Each number is 128 + 24 x the weight over its row's rms, rounded and kept within 0 to 255. Layers, rows and columns count from 0. Numbers have three digits each. The size before them is the row's rms in percent of the matrix's.

# k: layer 5 attention key, 320x640, rms 0.0484, rows 254-255, columns 160-319
# q: layer 5 attention query, 320x640, rms 0.0461, rows 255, columns 160-319
# v: layer 5 attention value, 320x640, rms 0.0462, rows 192-210, columns 160-319
# o: layer 5 attention output (transposed), 320x640, rms 0.0412, rows 192-209, columns 160-319
k254 104:179149108100129130138101127125165109105144135114133133113103119105127136068106130151088167104111145135123136129140162115139152160119145153163113124144151160114114108157108094164126141121099152158107087153111129132124167103149119100143139127116108080126151091113126154145143138094106145149137074137160135099171116171111123080135150167184139146126121098093167136134086180118118136135181181128146133139090113123092089168043122141146140143127123125137094126141146134125125114120153129
q255 102:125174091142113120151089140144112128110097109136126121152129124144126074113134090122107152123150127098141123104116106154088124119128143144136093092128112145138170114161114125146130128149107137123071107087092134162105117115126130114125076122103152120136096091109155105117124120081154154128102125120127130128147161126105181140128152110157083135110127154114115090136133132157171183106144146079127119135149097130151086184126100110119171142131124129147100137122099134153164143117154167
k255 104:116140108130149135131149101102101160097085143126103155112145083162164144103111133111121116101130114110150158142113109145130097142135108125138128159135126144125138119133107121160092155137075097138137114099103143117166131120121151101134094115091141166129104122141090107119130105084138139115099141055117115131118142146098117135108101129177124113149125164108103103117149134129106150103134096107115125116100127102122088108092110177108121137102160124137109111123110154161129118147149129
v192 111:113147130063135115117146120135086153138111139113165149157105108142100115166120165157125151131130142085139089114118146121139116079124105145127106177108118131162139123129119144120139097132139091114140119143144154153101106111115141141143137116143125158083133116167139120141148114093134148143088132132131101161140105071079138151157123086130130126094128150127105091115125105126138103107127138094150126084093115163085187146126129132159115101155140078162135103144143167150153110125100119
o192 113:116118134139144148150139112115169166163178107120121125105113080107103117104131138110139128117115127132058138117100065132070100147129133133140136148093146131120117167133128160165092153114124100190099159134189139113102137109130163109130128127103132111136098137116121150129150095160126106156149133110159159110162155160146148126145132144119072140105158160085093173097162160117128163133173155097160096137096118157148104141135146169132133152122088127078097144157136155134081118097129122
v193 108:147142101078106088088120123135124132132111133148103141163130145132114151092139067150137129072065126145127137109169140135148098129113120133122128133133142150144116153165121119151157133114160139155116121103109128165127169105134130119081092165103080129117103142137116142121110130134117140135078139102116116150120154089110139134145111144157099136090155125136124112153110138106089133080154158130149098164125144124115155136123096120176082091143077123089147135131109117135193176108111134
o193 112:134120085121122137134192129113146141132111142139153140157123180124085099184087135154133149124104111113119153103125081116124133109121108100100121129125139097143150140114136182121129089123121092129123144145135106111106146135122078147166156166123148137151149107158182107112105109164152160115131101142148122128110127155130137107110130166176135091117148128112103150108168103147098140113119106139111171159174108092120153152193162150135110103142122106135148116128139184125123134114148119
v194 109:131104147136149149133182152119137096119124115157090117120123072135116121125103119094130124157146177148115108120105134119124114125095154127126139151113090090149149129130129086103150103117118150121099056099094137091118160141126141146134098141160103138118118144108191114146166104119143157150133116115146162178132084116124142119108081097117157132165126136181099131136101135117135143092141153140075155161149126132082131146165117096143113152124136127161143138090147148120162170109101152
o194 110:133136126093116140138149187146113143106146105142161166113092136179155146135079147131177145176121123128130145157140088119117173089132153135155103134134089111148107129143117137129117144141108122098124131156097123128161162118170095123129141134171149125144114128128065121130133115089120123106100102110109119135075162129133121105083126159093122148123144092130141158114118077131110087125105121138121095120133129123125111160155138144147138155119129092140148163148115152135131113140168121
v195 105:144098124174088119132114098093095125151123126136125145092122157118131142087128164151089146116098114113171133130094136105114171116126099090125098100151139138108117136129176095133137100147164143123102123104136127095130130112142150116110108144143065137167093116108152106094143112155136113125079123112131165134114105136121115147118123138103142099147100113114103151122144104096099099128120109075146162124097150117132139124139145128124150109117091114104140115114096136131098109156114174
o195 108:143122101085118162135130119114139117154131140160107095080103140129152135117161144159103127117160165109153109146125130132098137103166106113128157152125150096149173135122113132121150117146142160121141167166110108130149134136122155126052099149100117098122119132114159146101104077146169148157152102100116118113105125135156145164118127157117134152112107098119163112134125126113130153139147124134131076138099088127123171140114117157115135115149139134121113130110128096146150150127131115
v196 107:135104139116138120148125130094138141145148170126173147121111112120108115157112058111089164091098133122168071123143109100120109101117133094111115112133100187157105097138168105129120144124146136125096097143148166196122136154132172158119135132139138162129126154180118126111067141155092182088158128111099176084087149134087142126103126135108136138123178108133165167123162147157105110142143054129117110138150110128149127159153131121163134130148111096105116110095114119118131137145165145
o196 110:160149069123141107119120112146152165114089153116107144122115145148121121126148153125102092166121126117165115088121144123089127113148138135159120111137102113105146127112163153145130123095142122127155139131108093116098152152100097053146085131142095143096112144172169116155155142125104130105141119138109122149140122175151128151151129146146120108164135101132116117106165136110137156129118125118130139097164111165165147116157137117091090137127155138115117163132151096150097145104143106
v197 108:109072106161100148121113132125143118125157123106125133107099138150143158112112127166148118171145136121181094130144131112121146132138163113153182074091125135148131105157149147142087130157118114141136124114104141135160151144102168109103128105086086184155137111127114126101091165180105084102182117104098155091138099148172115151141118153113084150155109147147073128154090120107135104113135152155102173170137090095123126142133125157109149108118138170130142113085091141140180110118161137
o197 110:125145119135141146138142145136129145103135150105209102106110126099136171116103132104119120142121131084151129115125125094126086131149150143141117117107100123126107129117112103124139170127152140131135078138134106088089132133107086157094139092172138131109096108094161141109138135109114105130084134161155148105151087108135114170105114123146093099123078136088153098121154151095148136138095132152117126146106120130164140100128149128138124134146158139118116126136162128128148167151144097
v198 110:130126167114117119082158157128140112135149096135143124131130118130167111131105119101129095110146123149117139139152125101115140113181089140133159139145091108125114085092151118136076124129122126110162173138116133139140135127123168143120183153131108119146135149167153077137128136141130119135100142129176156154151123170102164165118113140151103141112153141154165080144115108112139108129077128117134138148088158124145117163149110118158133112105121172134153138128105145115145139123134120
o198 109:120114140148145114180105142101133126122138174133141118183169116113127133081095141168116139176149134149131115124124164117168133138068145173129106137111101126151114159185091162091119112144120124118138144133080144104163121175094148073121136091157124150114112116131136129167102113137113108135164134148137100151155120086123097142143165108117083157134127171092121119123128115117151150096156136106098149176142138114116111129150094143157126080131142142140121122115104129123155152085131130
v199 111:127134158133146132159104118139142162128087181105145142131104139177155090123068081140087125138170103151123135106121089093109144156135118093108137143121127124117101106158108199151123122133136147057116144113132135099117151126123122189087118156162126122176173137116121179132115154125141136114128154088124122109084140181090085123113089116132156143136138122157108134132145142114129142149124136140091130147120154101083113085100101133122099165116150089168143134124133106084069127151089111
o199 111:169157112120135102134118110114107094113106153156154087115143118135133132101108112135169137128098134139088110174158085142134147079154096111100118118137144186179115128145158115062144144135143114148130149101143128107157136139100139125156142118151133146112151150110153170100164139130129083113178127119107107106149093135126120135158131146133127159090113094134134100150178108151106143159159164112111104144107140118145132129142172184090154140152130077116115122131148115157163176154164131
v200 110:102159148171131156107087138148157179117109117108162122127123116128110122107131159121122142115131128105127105131112089121121119117133131105102137147161144138134126129152125143142175107164138148125176075169119131147149130155117115130138111071110144142152086128139173147115137132107159121137105133158152148112130124120158173121153133054134142116150147105096100167147114094114137122083100084145122142133082139086125129130115109135125118122147115137138193094135126149127082101116130091
o200 113:119109102110115161163127103136119148168154130127098121100111151158139117121111181126148161114119154130138158116113126139086136130123120126123137126117156113124112096104143099117142115121115156139144160155083107105146131117122119143166124130130099142142129155174110115195074118103067122125144150121093161091146127088090126154112131155106154105108091107122116099148130139142083093152161140154100111122115112141108134109115119158112098062127134131109124106113157118134140160130163109
v201 112:139105119093152176114083169144143114134098124126089092142130131150128153159126137077117141138134104124166127123148161125159147130126149142112115160082135143090095122105113148134107145141102080149114091141126147151124135144109121108127110136112137112128114166162119122183096113088136097146122124101113149121153170101128088093127131113178114147138089113146107163131077143166085164154158139098160073144157096140092097124140118092079119109125092120141125142157118139101156109200144100
o201 114:107120113133101158087119147128135136161117139151117135120114123115155151103169125129105095144151135137105111139105146112156126126150141144132105117119126126068112122130132176089085130094133147139148145094142152174138141143169140083101108123131092099105123112098133121177133121109108163175108138095114131107132115113152183112150120125147122074118143062121122139117132118152130166102121113124150136123162150101106118105145095113110142100129171140150140106113091121140132112102127109
v202 109:120122136139103094092147140138128146128127111103155096159112132103119136161132106140159147120155095101115134153119106152127121121174154156113157146075117050158115133096146111130081094132092108145106088132122153162139133128114135135075140134133139138115138151118177096105127140135139110175122128103158176050144097159139096134145079163149161124134128158109109127180114135135099099137113130140099133123089153151118165119114122161159122136162149142117085174188122097129104124145123117
o202 110:143149060124150124132117125126128110138151151095109134158092165098161136132132128099108156146191166111121159119129122134110102119138086128136157152150138128161134102095116123159134145127106077109123135117109142097173129137141121102131117128140127150136107098129110142132147129112149103178143130142146094132171113110097119180140144104171170142149121144081125136120089115123180195105153138110104130122155148143148153113109137162101098153137131175119127174132108137113104126081098129
v203 109:079142150124079158124125115101138079091126146146127096151109170109141102147109124138142096101144057111136096151111132085123127106112146175109188128134102143113113127154120111119137135116082126135108129130116079124122066092115169114111141077119092136178145126116103117129174135098098132105129110117144149160125100135149138139157097166157126138172129149155117139122152116146097140123099151139155131109166137077153125103121130110147114156131094088100123115106148127137151131136114138
o203 112:150128113141145110135151168127105148095087135102089157089079133160161134123129192120129199141156125146118108146161066122097130123122142111136129140167111160120110144132144105173142091115105167180150139138151154128163087095165161140148139161131160124136141102095146115149093108126112178141115092100120128121123160104094148115145102118174147116155085183125121131098137111111115176101092120158124094162118136117169103116128134150115135155107132157099122110068122111111144164164123105
v204 109:114151159095092114103136102110159106105146091111147105161134147087157130140127118137162126099120121122116170109123142132141110131125187103120156139125115141135111117148102151091101159169130136109160143086132100189105161143099109085144155129164106127152124113113162142114108116120149105125132116144163093123135145109126126112120166158138139117145094122169108091074132118140143106094088083124120121165090104124085102101140142100085083154171117156166130118148105174128103141156107140
o204 111:114135142156119138155170151099151164099105185130123141097146105110109141157103125120134173143111140143188129142144148102149094094149115127148114102178097142092124094102123127151136118125143150145126117088124177090108102107156189138138116142117107112107153120100108118141087145148149124136105139086109147183129128101121142115111114080110108136133105126138119156120140113139161138116164108152153145106100131117172118146131127075165152126156103100115157131115138118094122128127103097
v205 111:193104131110127091116097127094137108159112140153134112135155160142103139122103125138149156155091157122117130162126176099133119174141133164116142097127123083140178079101121111104143145159148103087132150125141162094104127139149101123111085123143099169133112167121128113127134116166152111123166157146121125171112087128165167135144136083154130124158131139096124118137078106125149143159161121182101109162121166113122140131149122116126174140144128145130140107098108131080133139153098129
o205 111:132118104107145116111121125131154111118135124100166146153117132148129093119153184127175098118096132095158128164120147113170146133131166107138126095174091130157094169123133152141144150096109080154099113144106146122192139143164132134141173170108136146133148115153135127100096124150132098146144115111098117123158107144149162143131105159130138115091134137110120134108177154138156112121128168094149147155119135166178134173117150104093151147112101116126164139103125142159157150095145106
v206 111:119112133165123160107183115100151155134140125086101110161134133107143099162107122153115091164143130104111142135161136074177131108153149118137124152135175154100131113168140123076151112093111157088129147139149130153161151134065107158113100142114131124114123138158118126121126159127091120122115158149117123147145130165116129111154125135099169102167138160113136146139147127104119113140115116114105097135133133142125148116107124088115122127085113071143154134116154094127106126147083131
o206 114:141134122169114133146121133158140097134131103119166142114131151168110130122128129143107126118109096139131179139124116118086167116139105125133083167139098147093089138130120121116142107136133169129150126090160151135126101150134139147122192137149140090114166093128146127161139115149077123118146108106106105123085107139120141151157144064094140105094125135155157167098123107107093141118159110105126113106114134143129135088100107185118148145153161114150150075113094102149088137102084164
v207 111:108105156133122110099104155138123155150158142105134117130140097182124162161131111142161113177089133125185170173143151084178102111130116160124142162126104115150185078120160098156107079141145124166125147138083158117123123162124137092108131126166142128160131126113112131139109175095145110118165130115157146155124103100141160146111136146129102117118131103113084134106134137103134128118133136162121115120151091092138142124094167161109141119098100150092076127134083129128101170140062088
o207 112:134088102171115131121141103102098160134164146089141141092153121153136086079139122137129128089134136123066182121162145132135094092173120123106117115156121120107155128135120144157098130174138133113121159094119132113162135098142130164106125091127134136109142119143129115146136118101112131146139139079097123101153101138081114121150107132137094058151134163078113122128102101143163125199091144147094128159149171139149158120145113073117125172138104091114139185130161117112130170153129165
v208 114:124128135105115134144124138090157179151130155132116159123099123100143085109158116116130148167135115142147154118130173158131123098180068128105119145120131163128131134125150116106082118121135156095158133113113143093084153141118110170100146120165143130143112140122135118124127146090138143160156145134142145111118137137147104149137124135092166136103159110131113090139119142110129136128146092135072090138142176097164112170102140097118127094111135107123099119101147080124127151198122164
o208 112:135128154096137137165150119128151105161127115147144127140150135145131156136064143161130146134128128130122062144120137144121157141127133115129110109157125128131093166137100130149163166154184139185107154140127059154173123113103126156156136148144110135112081142126183100127090115139092127141127108115191133086117129129153157102127123167156108118149157168198142139146123156156128134103104107080152137108132112153128134169114082178110173141135136110137165174107183149120149141115127129
v209 108:167103132177130132123150123144157122168123129101117151115150118118184106068118111144126117150170169084091119148162168097155158128099157157115123155149133116137105119172151116110132107116133089166131126142147073131128082131132125115109129090117103099159118110162148176108143126141155146105114143173122114139103089128144092144119151135124134173130131099114106123136173141160091056123127163112127152070143137129133133137136149119149117180127127104120130155118129165139095105141124157
o209 112:135130132096113124077148140116130156140121113136139118134139135121119180150152077151142116096168121181130166141155152099091125119096103149114154167174144109170101113123123101098125108083176172150126105117115132145105149139122133093125135115113150095130124135136123120138177109107105103093157149133140132129146144158135125135133149078144118152144147120119138152156131127119195119090093151149163113129129131154163112155108091113128133149115117136161128088158112141109085144174116133
v210 113:154126125213156116149166118129107103110142104081125073116129161157132090120145121156138190126125142118176103119155111120120137120131140132130123151147093071107143126136104120121145091169116119117159119165141103113128106148121141135106090157112111087101146178144160159134155144120130128179105123154132095148126136102131134116145112110149164142091119134143128096123143158107139072080133116164129141147110128066143111123113118129088066136116138131144110141127200122127111126085150132